{"n_kv_head": 6, "d_mlp": 1536, "vocab_size": 2048, "norm": "layernorm", "norm_eps": 1e-05, "positions": "rope", "tie_embeddings": false, "parallel_block": true, "init_std_qkv": 0.0252, "lr": 0.00678, "lr_mult_qkv": 0.5, "lr_mult_down": 1.5}
Each number is 500 + 25 x the weight over its row's rms, rounded and kept within 0 to 999. Layers, rows and columns count from 0. Numbers have three digits each. The size before them is the row's rms in percent of the matrix's.

# layer 5 MLP up, 1536x384, rms 0.0767, rows 528-741, columns 192-255
099:492472489530462470488524470491524480504498512523506520469487505537495465497509516535528483540492514498496485477482490523465461485479507488537539503477494504446476519554518563478526508500501499
097:497475502463455486517503474493525451505516525492521542517468499498460523529491485523477519503515528512496490491495540492515479509527519517517495452533523551496467452516540483511547497560501497
098:532489506508515525558548520494483560453485535471529493481502477473509485450485489493516518531453489544506489467550507456530448489518506469531500491514521469517512509505539479466465443553490513
100:544490523475501475503505470479503525487509512473515510510529507504479506492496470507491526495501470496481488496479440507492472514536507534532513537468501511447506459519469483516538528510485513
105:463487451495541555528487491475525498483548484514484491491496470482472416475520477509451487504482540492521482534486508516519437530523477504485491485496483503506500516519494542497484517456511483
102:548528532476491455490478537547554493563519486534478523538498512465493491512474515496519477510522468439481505493495551503461485499492502484562515519462492454501482527506548487535517464526515501
099:469513569463510523486501487494485506517527538509519548524512514512470502508505458509506519504471502493512505529540484491494510525506512514544481469500517445496501465476525509487537524511507477
098:458509546493504490500501464498501508505450468515489499521520515504514457484526516519475518516516488532484491481508520443503497497502478513506497483484551515462466489501502524516525521484518485
105:538498498525480477475488503504550497526491526525531521443505513493432518533491523492480496520463505443492507513477561486546480503523502473500508422485522560524514520483456509505503482549497504
101:514494455504510514471496514488495493543516518474512462487515478468501478459529480497506446464487524531503551543509536456464476481503480533500505501496558508501511511460497462458531494517492500
103:507491536554518488483440518483455533530527510499496512514478505503475528471490521493560534542505482496540517520479469481510500477500495479535478462504498478532543491523487457476544527484491502
102:460504515511514483530543523520522516526477500461495498491520486489513492524482505560501487552459500545493496448495526507498496479508515438499465504502464521504508457528518498505474479534463479
096:519542483487519510473528494501552455478522466513473460527452489499523536461522492519506506469540507490497470515481503552508530544481520501549491504466507461486490494486493493462507473507491521
104:479471487493478513476507526450522480481499501489472552461499498451499549487513504466503466472468496516499498489478518497520506481487491456509494521464485473482483509507573515498526527467448487
102:492506503514447514526535489470543476460519542497466545450544557505509495494501499497497492513457488505514520506492448511502466493506547438535466510562476465488507499500488518494518490491504465
101:535534512507496531525467484512525492526493451516474489511508536517525509502474519476498514507493507476552515499513516467482487518535530518473531504555498454447476500494496511513481484465507504
094:499469514487503531501461531519535467545475498499463502521493502499520489533502467478503519511491478531530523444471501501532538551541512494470458480478469494481454534558499472470487511496513493
093:462478542493494525464502518526511485481469513475507471504472507485520513506498531496491463521468478514498507518532520553462521504515472500535476463526539497512511504512498520504531507487500458
097:486490529486496495470495517473505505471544489465531478527486514466486518497496472515516463456534507466551486516521489522518540503486519475482474483500485544493485495521518522502486509458462489
094:522451485483483499508500505487517465524481517496539507477444513503502487513491506516522530511501527515494542501498477502519483456475521469562533527531541531484525525536480483505545529484511493
094:513517506567511547482493506471485475487475527532442521524526504496541483497481498486516513504497495519492468495486475486496494451530495528476472460538484479522457525507515544493520557493466541
099:512471513521498522478490515477493494504488493498486477482529506515507533508541493522530526523462480480487543487482512483516517473468513508541512458553508521552468522475502438519494507504531476
098:534518480513541489478481515478509482526510489480496460477504499510486540492543485541516534466508485542495478527509501485492498499526512476531474501496496521552482443532528473531511489541501502
095:519482541484497493492502490475466481506518530514546518463487496476525449510533493526436519511489492514518517466499526485483453500500539459500491513492498474502515511507479448528476467499454519
105:469479469485488507480483510503525528496451549472502499494526476474490466513533445481513469494485494514506513498458501524469505526521515462462528464502532497493516524484495524499504481498522456
101:506468487473488502460503500497499490485510515497499511568514527450496518479470473506541528524576500493499512487481531469509466468504514474490493490543476556497490512483537508486477462494516514
101:494514490484566491506473492496521479536511518525507468468475477492500519495505518539503522473497462485452500512521535471541499468495544509514527513518497491509504503487544519525450497511487492
105:482505518523512464517478541498493532481483499499522476485466448516505507429510485467495517497518490486492515475529470487486525479484529486481507519476508570504503510506449527482490490488510392
095:506520529466501443519503475472519455485447561519523451493476514550496478510522507527532490465505460517510483472514506489460483479530459486475529560511516495494504487537494532490495515538463484
105:494484548482517489483450533538441479464459560528526506470509468505510500496460520479504526505484474491476533517529482452542508500482487474501484481495510463538538537536515488445500458523521491
100:474523504512528468491471455473537458471496503466535497514471510553489502503491469511508504486499529489494501521466530514528441517491488483539504492523514486507510508493442494513505516466505467
107:445540493500500479532525470515447488453479475497494500518499456469470518453499520462514515497529457496527514503542511461525458503497521519542490489498509518517454584506498475497487503506487514
095:499483476505490499529494532451498536492514499511516463492504512474486474475481518519515518538481511576515486483566480478479517495524517499476509503503478508492513508459498493509470528490479479
105:485477514462493550483495515511518475498516496477501541499491513515468532500539502507497504540511510501439481450495508518549484448492453510473481479519470472529476489462461471557523524485515466
110:461524497485473533484529522496534483504475556507485489548502482488525540525496487535550516467490473500515480486482520482505517475476497537507489529519508537496502478452531518513473517501488486
096:496494516579498513504492524482481490459484519473456496500525505515488488496500499477524475515511478523484530470478528469459497516508524504514488487489508475514495545449501490513540515480492488
105:510493482483508522507515549504483549496514498567514489522551498508521537479510494457503501514483515506520502533486499553473496526436469459530499483515493471487535509462474517471483476459537510
096:549512497500501489484505550512515485484480498505451500508511521473483474483518516518516517481512500552533523516499467497513462536491510534549480517510552486480469514443499464527508525465531431
098:531491530518488502477492516488484492479519501516557491505493526523492460471493533494475509510497481474518541417528511495488506496549497532474506526569466482492549532490483481490544495463503476
101:532467503463505510503519546533500503513544503469526531501485488510561464490499516458502492491540507463502477549516463512452498498507499473492550486511506547522518488541454522510531483509465453
095:537525542531528487461541517533454516466509523501476507518490493493524527505476464459467499531466498530489514458501500525514475491475518514532498482478513517491514555474534513500514503518472488
096:484488576506482482530477512446480461502496488503493491509491488473446450524504479519468557492481463514539522508486485481535532474517489514481465523485474483526567549467447511478532493499461485
102:524509561532483486506512461496522509514496500585487502497432503517514511504547531478458472499450534524508514490511494518488504520465498495472513516460507513447475456485502477498493523513501507
099:477452497486490543493482489519481511510486486534523524516492499493513546537469497486470501473433509478565509454540483522516498505525478474536488519530491520486504503446521507490428477468480491
107:560478514487527494476511468537509502476473526523497466521504515489522498554519529502476468477508490528523501468519505479492505459513467492457495470514485517514511494501476496502502498490502513
101:502485528469498516518527488512492493504508493541517543534447468478475458526560509525540479458496499542546513485517460485477503542524479527491492493560503515454487474539445529528486531481483518
097:448516442475538493468513491527496524487497502487496502485439487511492517460474525478522514524511500509457552475493481507495495493509498529501489550478504469510504481507578498466534475498456500
101:477493522449489482552484464525487496502507471520511499482514506488465467503511554524518502516481546549469500468499507451559534460503473474515497495546436526498503532534497483530481425445512515
102:507506506492524491500505501465545517509472495480460516463493482486479505533551501497547510526512534513485533494523520513514542495488505498510548521509479487494520470488500515530515539508479464
106:501560515521507464482500481494506517459486499483508500519464504488510474453522516501527565483538490549478484515488489495458508473516478495520504472535533498527489505485545499532492497515504471
099:497542488480497554524506519492482488489476540473488498516488479493501493526513464517511529490463468516487483466537510528498535512455556521523505532490505516510465486477515468518532506488502489
095:515511448486493509492465472511480497515483525506542488527544457521520530488511473484499498478492465475511555510534521490486498510492507504532491448542501498476529510518485479463446511510503489
102:508478516524473507516508486493484484541482517517460489483539513489486539526484459503515470513507490510509499509488496501515475475481492484518490506538507510501523528451527500478517531521476451
105:506503542471527528498516511498513479494525504470497510500481483473489498515492482495493518500507482455477587504460500514480414487483480524484521509488493517455497487492469507514535501486574524
105:443510530515505487506503552468496512524523491506465484528534493481530530474487495482452475481530461493519476483494496499458489510542507451509498469497447466469532503466536533495488505517474513
099:451496510514465493532479485522495510525508538496517509478473494491475515503479516521517501483499508460483447547509532443523487489533506517493484493524457502482466538498457486480531531477476501
091:475498534526514507517473462524524514511533498506471511502508468505529482507514486486513516513452485460471545492530463497470523528552463468507523479485469506498521479506503521511543514520512462
099:511483519506528499459512499557536468484475511479452495489473474481490514487506524520502486530491536487507465500478510480513537468567505460516501527509489511507506485502508498511497470534475467
106:488527492499473487507537528552498518451449486493507531514491470524508487519524488495523486469523514538492488495506458474524511496509549481545469457497506511438499463534521528522488528490542478
104:532527476441518483508466454538507494517510553504524482523531531533497530428492513498514508491509503499519476488507456538529483478499489512509471520468509444484505538472521496525486499521502480
096:501500502496442518484528506439516489500493529507513536525501526521539470521519491541496497480473536546476476493504489498511478497543546526493543458489487432500480504495468503522453495492492499
096:512539513497484494481513505437501504507485494480491542522506501488526503516487472507516493505511512489475486514484518499494518476484540472500509527492490512501511474512499517562474480454467505
101:491556517531499512518509512508503498473492443467513458540474523467489442517516487480518503524529473516479468467474542513503510461473478502532500478514483504526467492496518503498496551516521465
103:510577470438468522512528521511491514518493510535524529530547527441486495499497490447500525479495476499500522491537460489484522488467473513506491483495498484480457506517518489520512502489477513
102:455482513476467527495497495484521501531478473517501473475506540552516499493529489498531497505496499507532494483519528466491507562545477494492495492521495513487496472523492467518524481458555488
099:519480495463481530490503516488488487475471544442509475520495496516490518526507516515483498521469500489509498539547481538449506544504527512531523512494528483562473483481507485484536488519518491
099:485489515492503465492519473509493471495483508528519483503528476477487494525464486471494496510472484538460498508506494494535463498474561481511477470471541506517539492509507550538543483483496467
100:528544535487496539490491501449505529447473512525469483503502508495530480484519484520500457499500479528470496539473507492507482502505509450539521469461451514509474547504502504501501518495497524
100:496535522500522526568501512464507525460474546538512532511497484514501497449492497510480491475519491486513514438485500483532445538490514477515475517574495521469468542500498507518520485479498521
104:537481499536495519482502506508479509536545468450520428484527506524503538509518521498507469481473479479544520495512485494488497500486525511519498536502458517497479518512506535505445510483503490
099:454527482527447474497490518505502526522494536493511494525518506529535493502509489538534521457510516505497457453465516510457451521518471537487470501521495510542537525491487518540511501484479476
099:478491580516528504516481546484516486542506462518500499516517522498490479515469501500528485489509465476509528476552465487468517502518497542505488484510507503578535515500462504504490479484475501
093:483515554535496488524501473509496561484542474500448527527462500492464531518473507533476480500450522511485526486496526488492490518488538462473517486517469473523522458487494477509516482475465486
096:504552531430515490501522500538473488509509458504480533511480490477513509471504486501521484463538504480454485481509523504476478526503494485462490511490521524510462515483457491510516497507477518
102:521491512535521470540495567547476458507530525534506497470464558476470493508496491480539526499511491477494494533550477492507427467463458520527497511488499482502510491533492509517515526483502497
095:515477482508501493532489457520504513458541485509485524482528525457555485510494474468509505461507527465511525507486518485517468563511491510499489472522458550523489500541505505474565480475511498
102:531488511468504546474514520514455493512501492506484506495510511505481488528505548494508519502530534496516517530505475462510538513463523514497489499494500496500509529462511510517480488546490487
097:514562522511506449503502494477557496502485490522460501505547506499456472503485515503504508513528456530493522473530516445528505523512482506509456535531492523506486493517503489492523483504471547
100:515510514499530540480542501498516530507481472516498517453496516532508539497485521514479492496490445496444482499479510510492433520531493503550505517514511491524530500495485510542488520513513499
103:484501495561502514486504499504541501500491473459479473507455552473495495476509544499498517478506487472514479472500473453459474519500558534487533489496520519488487445489494562503536487474519503
104:487531506506518495519537476506530507512532522503527478531465496469506483483487501501515562484468514477514525535523481516527469517518514517484480531539495458467491496462511481486493484503462473
104:508466531496470484572523506518487512470514491506513476499490509486511504468511484506489478460477487503543526510505525503462515497483525548481490531494479507520518526521529498515484456494536518
100:479509469508516523537471491551513481468556511482578527515466506460518505485527467527546503473529508500488505499540459525490514480491502467495512483477484498458529475479493525499499524466519532
092:519535524496466524495541531473527504522514534494515485463503487528512500462547479526525477478484488483546506521503531494464498514452504532539547482574510525481508505471475498524511495514498502
101:473502507471482501477482504504556495572486532537483480536517480514533493478555471527519477495465483530485512452502517507497484498529502504530479450471511559491515496463536520485533484512501488
101:526480465470484518502527504502521490523514546511482520519514483516461479480474536539521559502473526484495490483494471503503495537489503518501500462518525516498475515460480513467518531474503511
094:490494507472456509497492515552489473540521472482484502483496489514484498527482535485526532504527486529530480448511523434492507554478468478515503536501469517470494481518461531492525517487492487
094:516519524483480533484535501526521516493482436497513520508506494438493527551507546504513495466507495489504506519499477476459496528560487520499560520444498514505566486472487472561501522457536497
100:543456487506500518490533512475537499496482479513498546527507477521501489514522472510493475536551513499522434530486454473469447525522493533502475532530530509455517474485502530493512456480487519
102:458490474507531473458505483522544508539446466524513516500495495442520522514485480498471492467506513538449485491493515497471509537486478488499503498488463454518492515489498494474503500552485485
096:484538496468469498439479534498496508540507513512459513519528488484533483497494487502497523491516470484498490501470495518519485500477480474507467510455476519492472492499502473505534517549500542
102:550485470513478492523453535481537508518496495516519495509491503439498519512505527553491534492496461536526518500508523535517516488476477520541518502440533525501490472463505458551494517458482549
100:495497504493486504529486490507523523473515503482471501516479548491477503494532544519506534461556492479467475460489481492465518461488537473544512493481467482526527490464468512515460532502474472
097:497439498522497507515534526495484465481514519464550526469512451526495518470485496480468521498470513543537528487501556485515452522531495509516477505480447466481531494501505508491525501495529477
104:478524537504479514526504511490505495440494494492512492500524516509515541474496502502512543514493541459505480510491517500530492512501480481527477532520564480478474478491483488520467522495521541
096:466519476547543535489475521507464491564528456462527489471498506480488497520475495506497498516499462501478482487516497482536548533505514536501477553519530491536514479469519494515553483519492455
102:524504498501472490507448500505467538462482483493462568516493517508479520493487507495477517497500508457496530490504514506481555508488512490511525494457495507502499487522491521505512510475526543
100:469459505511525516534499529531514487514515514489518445504510537475496474505530536511475515504458521517460501472514506460518506470526491585507501489506474538487492516515474506498468463479525453
108:512532464507457536481498520497515493486461517531551477488514539477531460526530467460489479484467500472517522502463526512499487532472503489552504466496504505505475472471527484500484527512502525
097:509451496504525527495464490487509505461500491482487545556484491497480520450505532498537469529494476505497519500535523515489524484467479492536511558478478519480466467533489505478514479504514477
101:487499488494476497494518506539485475526491513539491489490492517545457503528473454497479491521465504518482497485496478490472492507479510490517510493543478491503521481470543504509480504520488456
100:500480549456544519480524538503543469491544459500500465535485512502492508466463500493496518513539509473571464498478458498481550476536524492546524468515536496490464498490524453458477477522509521
104:478462482498510518479501495501494511548485521546538511529494478541540515506479516484540492459508556485512472453488505502460445531486502535504532497517516490498489490529514487501523534531514477
098:523528535495533457513500530497486516509496498486548468498519487544531483500514496514488480514483462568510493466476485494500487479482522476487533485471485452463511524503471495539507489513458488
098:562498522517458495495475478516534536493481482528510517477510533489456476521467519527530503486461493507526463506501501512493479522461474493524519485483530467472433483543476481479496486499525512
105:506551536540509528504516508482487479527504508511515527501462522512534488499526503529510529461505477502502516503478483497514503484472478516523502451509515455476503451496501487495534508540482496
100:499530493487538528477480501506537506525435535536529433536453486497494473505467497480510493502485510492510485519528486549512504531465462502490438518499444476498505509498530556516484525501484520
100:500493513520492510508481487474507508485552489514497454564476468519466534494530496518498525529506485469528457497516537513461519496513515461504507495495502475458460459534494503506473454479493539
100:488489483551519555493493557523502514522499471468497505492471525503522508491493491478507512481522475505503549529533482502507491465520499492507516494541496522485549506460434521541483481475521470
101:478533505453502488529499454466532486490499486498523499529487504511503514478482480503505534447519518484479489507491524497506523477518516527532484443491479509488514498488470480507437499493489469
098:480503464507503507487484484481545474560536516502470506515476511510505496481512498479480505514501498506509521533513517516479511489502471490496481482537484517473502469530514515482479459532501523
098:451536497529486510501506459530500487536542505516500503530510491570506518478548519499507444501465483454488490503505516484503463493491537550490522552488517509469506519479482505491519499509501458
105:507478527494484479528531526480514494478518540509500502503489509546488486441518507517504519502494513511514513531516545520467510472493491548496510515558498515486499543516489493490484501538508488
100:508506532518509485487496498473523473435519508497463511504527521472476479515501513488476472507482519493476496544480534524501501470466503496505533513505499496485478448467487519491492535484462538
104:459536500491437501475511513500520520530511500498499504426491513509478497454507523483511450489467520520488455498529517483500499525459507484540500490493477468513537501514546519520514478488456499
105:516524502508471491485525494496474484488487537548488493523480527507481490502506521505470479496470492507467477487540497492486494500490519520481471456495480503479511509496515490478514475484491535
101:511498512514498539493509514484536528538492483477524498487472470492503510511470524461485490536521508534519488502540482482574483481508456526456497490476523493486544535502515517515449507546493432
097:516552523464519508508520489459483476496494524468453482498535497488470530527527520461496512469487480511469492490495492519472451473455514467460507494489474499455513528521509521500514503467505511
103:495484539512511533475478514514479503514473470475525482509497506479578461509491477526521491507459533521514539481482517463495515473437502525506525495497467458464468496536510488505511498525523527
103:507486495518487500458483507506470536512506470538502493492533468465513529514560502459482517458497535497513483463538511469546543531555499489498504488502487496467512531505530489510517496528480497
104:524501517505480513512526500484495540482499503474456489470527564480519462528490499476535498458531454542502472490475495509508446515478516536524432479527538498451508493488496474563504497519542507
096:492539476518486492507486503511490537470491527484509510525487481500457484521528523463472491538519526507424494526527451469525522548558478499520433532480518522467500526552465496472550490477467523
106:478501473535486532483523516494494481492551550508511496490490496517477502495527484531509483481511495540515487492497453489484508515498482504502514512518524497480459482519509492519525523505495489
102:480514476466542496477522539517513549503506557485507452504527490496516477505501479474479531522506519546491490571505499496515516494516507492499467502540507487480492492483548489460475501452494477
093:478453479517499474505466544473509512532510475507511516458461511474501492503519508538523520449486449550538438507472527534465498467529492528521495496465527480461512471561488503571524511506483491
095:486493507494467493501484490470505478534491499539493511496497517498476469466493492531502470514474466502522518535505509497553515495495463514476468474546460460499456505492467505484540510529544495
102:513517514485492486518507498486518480501482492502538493495490533531534474514498539504449531518461520533517466489536434505480510488513515512479493508522484516508496500462463482482540493544522460
101:534507483538528508442496525460523530504508444529521514487478530469516522515527496496484525520518492451532445538499507482483519508485540491498518521482476541492541474562542505495476471480524481
104:509474464504469490473494426497546486494534523525482522504472489504495499490506544524476539492538505531514477523509477511451579508516513458502496516477476464517485509544506535535523527464517485
104:465488482513471516493521490496505510502465456509492496522455510507525481539522559499554507511469500533476522512517513463491444491479496502519511500491489522446502493489489492535512469514532495
090:505500495484477517470559489476515494526490458529490525489499539502480516508494507479511472535518565519535483514512494511508553499503470545509466527489533502485511515509515516446530483502516528
099:475481481504527534511487532511472541517484453490527446483562482512503540550495517473515519533515502488468500487500488542502534500493486490531517513555471512516497507497494482501495463538533504
096:507514511485496517533481487492527507514472468487471478480517505475512520513464521521502509478511475522476526513539510480518476521545482435556496539513533495478479461484515498477499512508477468
100:529545480503489470451497532519493525469539518481532474488574500497503471503494532519474492518502520473512532495527486525486489490456492535531507535511507514476505489544501491478487470515502494
094:517484509499496467500496477516528462521459534537479523472526525496482486539511500518517500462483456494529524520540483519467506492513481468486484476520483505472507553523473507493432525501452484
098:493534483496500500564466557488518512489514509492461517478497501499553500504552509498521473544462552523464473476477515454471517485518505483511508480498529481491515518506495549481494536502460476
101:514483475499564497533488493513477488512519476470497471540480429508478488496502502478496500518523488505549502501511534527492487537501501530514525454526478509501450498514476511528517493482480484
096:503487536517499476485500476457522514538480487448518511505539547490482471512528495468474448501470541475461503551498543480485508507470533514523541487500498513530470537504491518484511491514475502
102:466477517520517528482518493534530540478491528492487515511478506505515500480477491507485468508496511497501508490496550549490541446522450497491476489511500500512507472483476511523477472486483541
100:481499503505459513525505533480516540473495497519513509541468491527481505504510484515528510523496505492457556511494487508498473516499532516525491495483506456503507508478519465491552500487489482
094:479509503445530495509530475430528490515538514469497527510486503486502482503470475487551459524513479521512497490543520481473491489511516492498473504527520501512501519483498491451495484455485535
103:479508465475504523540498499529471448516479506462540494514493520478530478513473490483527503504466516489527467480499499485507541459468493523495476471500514531470543498501488471503526487526537529
095:509507497528495467519504461464532484486540482474494480497499532487494458480496507548499481501516464472455479522474516496477515459497499479483520496505560541504512503530491541433499497503527484
100:487529534486518505519512547564485514515493490509515509491434472508469521534464524471499490467491473475511505532514480488527481513495474501502509474521519528497547505500530533478501509526480523
100:506516516473489454433513504549517514502498483505485560524516527539486510497517527494512495462526496502447494510506505502520508528482499501488503513522523497500519492507507510521478498532524500
097:483494493503521499474513508517466495471518581497487509520479519457546495511533492516489498499498536519522465464471469505512483521486501479509521496546519466545506516514461506516499475494507491
106:501522547481526522476466470477507500550500492485463533515481537498477536526516485479547473527465520414441511490461518488491481540503479537522500502512511462494487520469525487487513516542488476
099:481530518544489436523482467519465487568555449502483486540521469519472514515508471464493492503489472492492490495449489497494525530475457487534509481456480484490490519537510490463485501517514479
101:483458496528475514476504464551513506469470488556483477501502456548485493492509554475514502481512526488522491500478494494465458471507510545499451459468537517453503477476527477500524537502471473
105:512518487537495513529466535474501526491520482499470491520507492548507521518505520507464475496473516492541451504487498497503499483473525476535529468483452472499510539523480514476483500474596473
097:488496488555552520513490521446538481446494492542475500492520493537528514516541455475503519519497534541502541507480568467505528532478508500497486474530483489516542512469510532509540504459507461
101:487460439533464527459484538508502494518475502505508486514467497474507494500504464484455516458476496505504555525498510451470549481491483500517530496481502510524500527549492512495463495479449485
098:498502516438486492494474528518492521496567492483511497479533465503545556527508501515555485535513482499443506476503500482515544479485492481494514496510469537488474514521526482504494505482509488
101:461513500507482474549517498470455519509486505495476477496509564493544513486468506488575480494469480502540557565510485483487453528531502521509505476511500509491480502472514517499508477486474507
098:544522507498534512462542483476484540504504475501518463496495496553510491472538508493468513507505484515521482508531520479473514531474473509460532495484502527505436483546512504478479542505497482
096:506493487492457501496521478553523518490510540534482498485493522496513518468450510499507488496499521509444504480489458466507524494468505505475487518485516526472522524511541498500491502449531478
097:510532513519542514507521510475540528510497499548519506474518528554477494507481473523497462483493533456510517465491488489479516513521493503481488536539507499483511501504499477500515498494488526
099:454531549471451552468491489499524442475474530535471487521523527488481484485521510535513499494459477491493568499481553481535495520487550441519500495501529467505428519492493489532496504473495439
090:539488492489544520468491525525498447459534529477504497500534517503535483526483493523519554511522524497491503473511500526463476498497476513501535436518525509526551463524482513501486539499514489
104:520447483490498511524490462479493506508527513513483509513497481493540483550513477522485493503510470491451478512479493516490522506495484471494493517501459485488507468493452494520533506471502486
098:481460529444540500501511491512566521533519451511522514500490529482487498465511552502493519519471539467513491484528477501468489500515495451519484482539492474507486523450516498469515511480517528
109:500513524482467546478493495506500526452482486514564460515494490511527530495513517480502483494560554463497463474531523543506490555487520468500528507493503491502508522447508454496485472493499514
100:496474521488535530493486535569482518491478511496500522505499534504502461539510492499494520561553507498480514498471533484468515487433551508495524529475506465500471455495482492488502499519485482
094:487512489548460480509488512461517502518457503479493493455522474461511466477460471456525537486530502510492500497513521543522501484493495521483519525480510512514533541506448425501522561457521455
101:452496495474523498480499518521520538521451536485476473513459490523496504510536484508531510486467505520535487472513460484503500455485544512480498513529513485518513526509531549469499516509483526
104:507525488529522483541525519515524473505525520540495540433513512544514496535543491527484526430551542488514472494529487447496491495491532494493502511532479497492491495504506508494525455538515487
097:492553474504499479502495493466499534476528506460475478492494482435511503519525462495492554501515491468472479486518549528457489468519469495473525447473491480517498487505502521524477495472497511
095:472535512515513466469477471523519439483502519519529500449462499493488509451495518491524502496537469462494513529513498476516510453503454453507542495499500451501498510478524509485471558473456512
102:497524551482540433506530459536453497485485543524531501479489521529472534485488497488495523494481509493502497472545525504476537494509484489503443500478570507507455448492543461478516498482472507
100:467467517473509500509529512512465531501526484458439484469554492527530522458508459496508468534481513475480538567459540483539496529495515555517518484479484456511544505499468518531497485502482505
104:483450501499488496522487494502533557483527484527474477516516478492484474516516434502504512477489513458572472447499488472473434497514510493489483497476478480477508501498526456509467461471532488
106:493520471500487531478515456475521473514494509483427525524494554522539504563519449465499503493557432503499537535506529476555458508503531472514554481488506505489526494493518453509532466523483495
099:446512501500498487508501523523490482470501488516496519484501522505505460469548512484507490511509501537499462455494458436512439512533528508502499529478499473510500500471552494503551512534528480
098:495465496509466489486497459480509513443491516493504483522489530511515531474521539497449469506519516508534552529454505502496504512523460479479491471525521467527555484521488517531490478503500535
101:482481530487547528448484467515494515487515473489478502514536478518518517538469517498509491464482501470488496503484511541501528474462461485527480498537521517513534501519500500482510516550501488
098:513441517560504518498519472494519480506503456508466456503510526509533485527486504513499535507505526482507480533432509511492487483510498471496500515494455507487455453475486508481464506521551549
106:536537509506494508512515499467485490525508503510523521495489487528537507555535508509507524531517464506502449511500517496521512483537474516462494515475500461501513525510441474523485509516504539
090:498517423554500518509529526504502534478550444536480515501443503473492518514488459457520486524529529479505524499483496495506461526475467451525508479500497463526489516541508500460512543515486488
099:531467551504505504496510501496519508513553517460536501494526511510496501539451459523508516519500497512501518484468538487487483526507486532479537456506457484487511533480524531492511561500517512
099:514521534491540505484457458493500534540444472512447493476531508514482487512487490494466484517477439500503520487493479510515492510502504502478453480478472471490477476521484489487528539508473484
102:540482469490529493499482487453517539499446512517473471517500520488478478532478470530534509519470493504485487507519494513441549516464467508522490530478526533506532499484519517475499505495486484
102:493457494491465489494450498523507451500462504530508522480512499463491516489504522530531481520516498534553496529500497535495478462467459484517465517520486499536543492513513451491446488472474474
106:498513549464501526489521518471488513525542516480508524460488487475485485513542503525514546455474497502540509486528518511489486436498555481464489533456442494480447483502522498489503521467480487
099:513493518537525493546516491499540502500496484483510505540490431475522526432482511516490526503553535439494521481504536461503526521522508525501454525497509531511443498496507510475501535460518454
098:488470522486507506526500487512495451485461472509481468489532492460485485487503509520527473515515494506527496499472487513489535488491516507503515481538525515518447495552539546528481522531517492
094:492465519491490446526492523481524483481463487511488533500507480505486476527495482509486514482515513494513516498506509496488472524485498476508491498501470497502515450508509493539521517483475519
092:500475505499539541522505507525484507469521476491558505523480495530541485454464508566485521513480521489500532515503543510496529446486508487490533490523436526504522511532480494464508510516575483
106:521493488509562509493493477513510521495522514481500524513519481530502503489494464507496497473537438496525479449485503509505499480501482499542499494512475493515471504533485511516486489483468492
104:486536516508489469486488490501537501487507528510508516517490479512467481525492520539516511492493504541497469486492538512512508499525470508503485503466514492498525498488478516492498502475466509
104:503503498584538518490493521499538475523469495539504498497521521493517511478533503489488532480511533481493550481455504489518540532512494484522462492497510489527512484540531509501524564501486476
094:500426496488529527483492491493525545581502514512541443515534499484484492484528472457564539457461503480521506489470512478506535480516561484504455563495494518481524514512496483463471508490503496
100:482496504506534503449503514491493510498480517452508504487491532527539471489510446490513484507507501440484509501503458450495513552473494524525477484550516489492495450443524487520499486484534452
101:462505501464554448508456476489520476524525520529475488523580515495534469474507520501505515534450465537556488479486458537495489511472464486510512503519513512528502509468505492502535491486496479
096:526514519519502501525532504477468544542487511524451536529483487481496454554454516510540517485517493476469526491483547479506444487491541488563516473523529562518525552486492473529507496532468482
090:486519529506489491511521525492513543491503543534512492544473424543521486500515505514515524460510508514465510515565486509515460512489529518498527558503514497529477540553514466494506512483531523
090:459499465512471491499485522505524467506526499499509494569463485449557499488527546485473538495456485503509483517495459482497520499514490489494494480547501490463495453498501536514493520469491487
097:484475501525506495496506474524492473482527473522495476516510545516472482522527522536493484502515463517510471498551467543509496479537489524533493462494489513470475514505460472522481481467499528
097:540525507473522485509518484518547508473490490493529502555448495472521493499515519499491481482488513503511499473498463557520505520509531458546517444549477537506488543537484447496491492489523522
105:496507478527540467537503488490510541518493513489472496503513449525490471503485525490485552490515493499520511500510515476455513534466540462506494528493534523470532550507486483508509543534452499
103:509523482540525460557472503448497499474488522496499486507522487499494504463484538482480498477516480485481504524532515505479489508498457489523577525500492466497473489515526509502505487504526490
108:511524468477494511498506484491496489529481505515520518495520508489465521512485523510501502520484475493505533466521496517483458518498478522526480491489500517490558489448445527493488529523504522
100:518486494494500496478524492508490453467499482489527461443493493499483499517518465481479474507495497525474461467488546514457472460508450499476484493458512522470529519506503492555541465502436470
099:451496507493511504540493499500508522477473460499491528531458499536482480492508521498516528501491483519523492475495516476518546492488541481510500509537480524430502489516481533497477511458492504
103:516476503526486452510513454500507513531528537528474521477530462505500495486501529492487496478537472514538491544483481497489471488471496462501466488475487500481498520469531552472492476542503524
101:505457534487535504498507487490481486489485463458515501460509496523510516527504540493465499503509569517455437466509537431494507527478523530494486506480474509466473515457550474502535510489488479
093:497501500462481514504532490507501519504554496479491507485489521546467477525485464518500523503488506491539484507515519525502494494504548491524488511491520496514503519481455516516492470450484490
098:525472524481518516438465458460509460484483535518434482488531478554456533534471515536466461524506461526509512538509522503544515494504527493508454524485503487485488528496515476529502543527475512
101:544474483538472531501477503513508455491527490491539468522521488503534438522548477497511493501514476463526505502535512498473513551492468503521471499502529490529493487518475516473497535511494496
094:440515517483462537520536497555499486520525573505475511510495493493491521524529547513476489505484513459509515497462497505501488546508511489521467505494502456527501496484495485496530485511463507
090:520501509498480473516514461467468429519488515523494508486544528492476525509486502535502495530469499520454500482533516521511506509521484517494499506523505484512478465529549477484533544533509484
095:526500475512476474540486468495507518490441538471546500522501464510495534508514486490553509503485471484541496502529486501530497471486506489480514544530486536484496505517504447494545507537460467
093:513522524544470511522509538475486471539502491543464491514515473500475480519492526559507487587497488483497536514516537471519512521510525523515507468556513514466496515486533495483436498520549510
109:479496526539439443538547454490466478491481455513476502497464456495447566470485516496510485463492488514516533462486518508475462481504455507468527476512540508534537510507535497527481486532474482
102:442478466524498537489494483503491467519497489492476509465528500535500479480468486473525493494481485501475501520486533520488480501510462531496494478506528486492468501517485505517515470449522502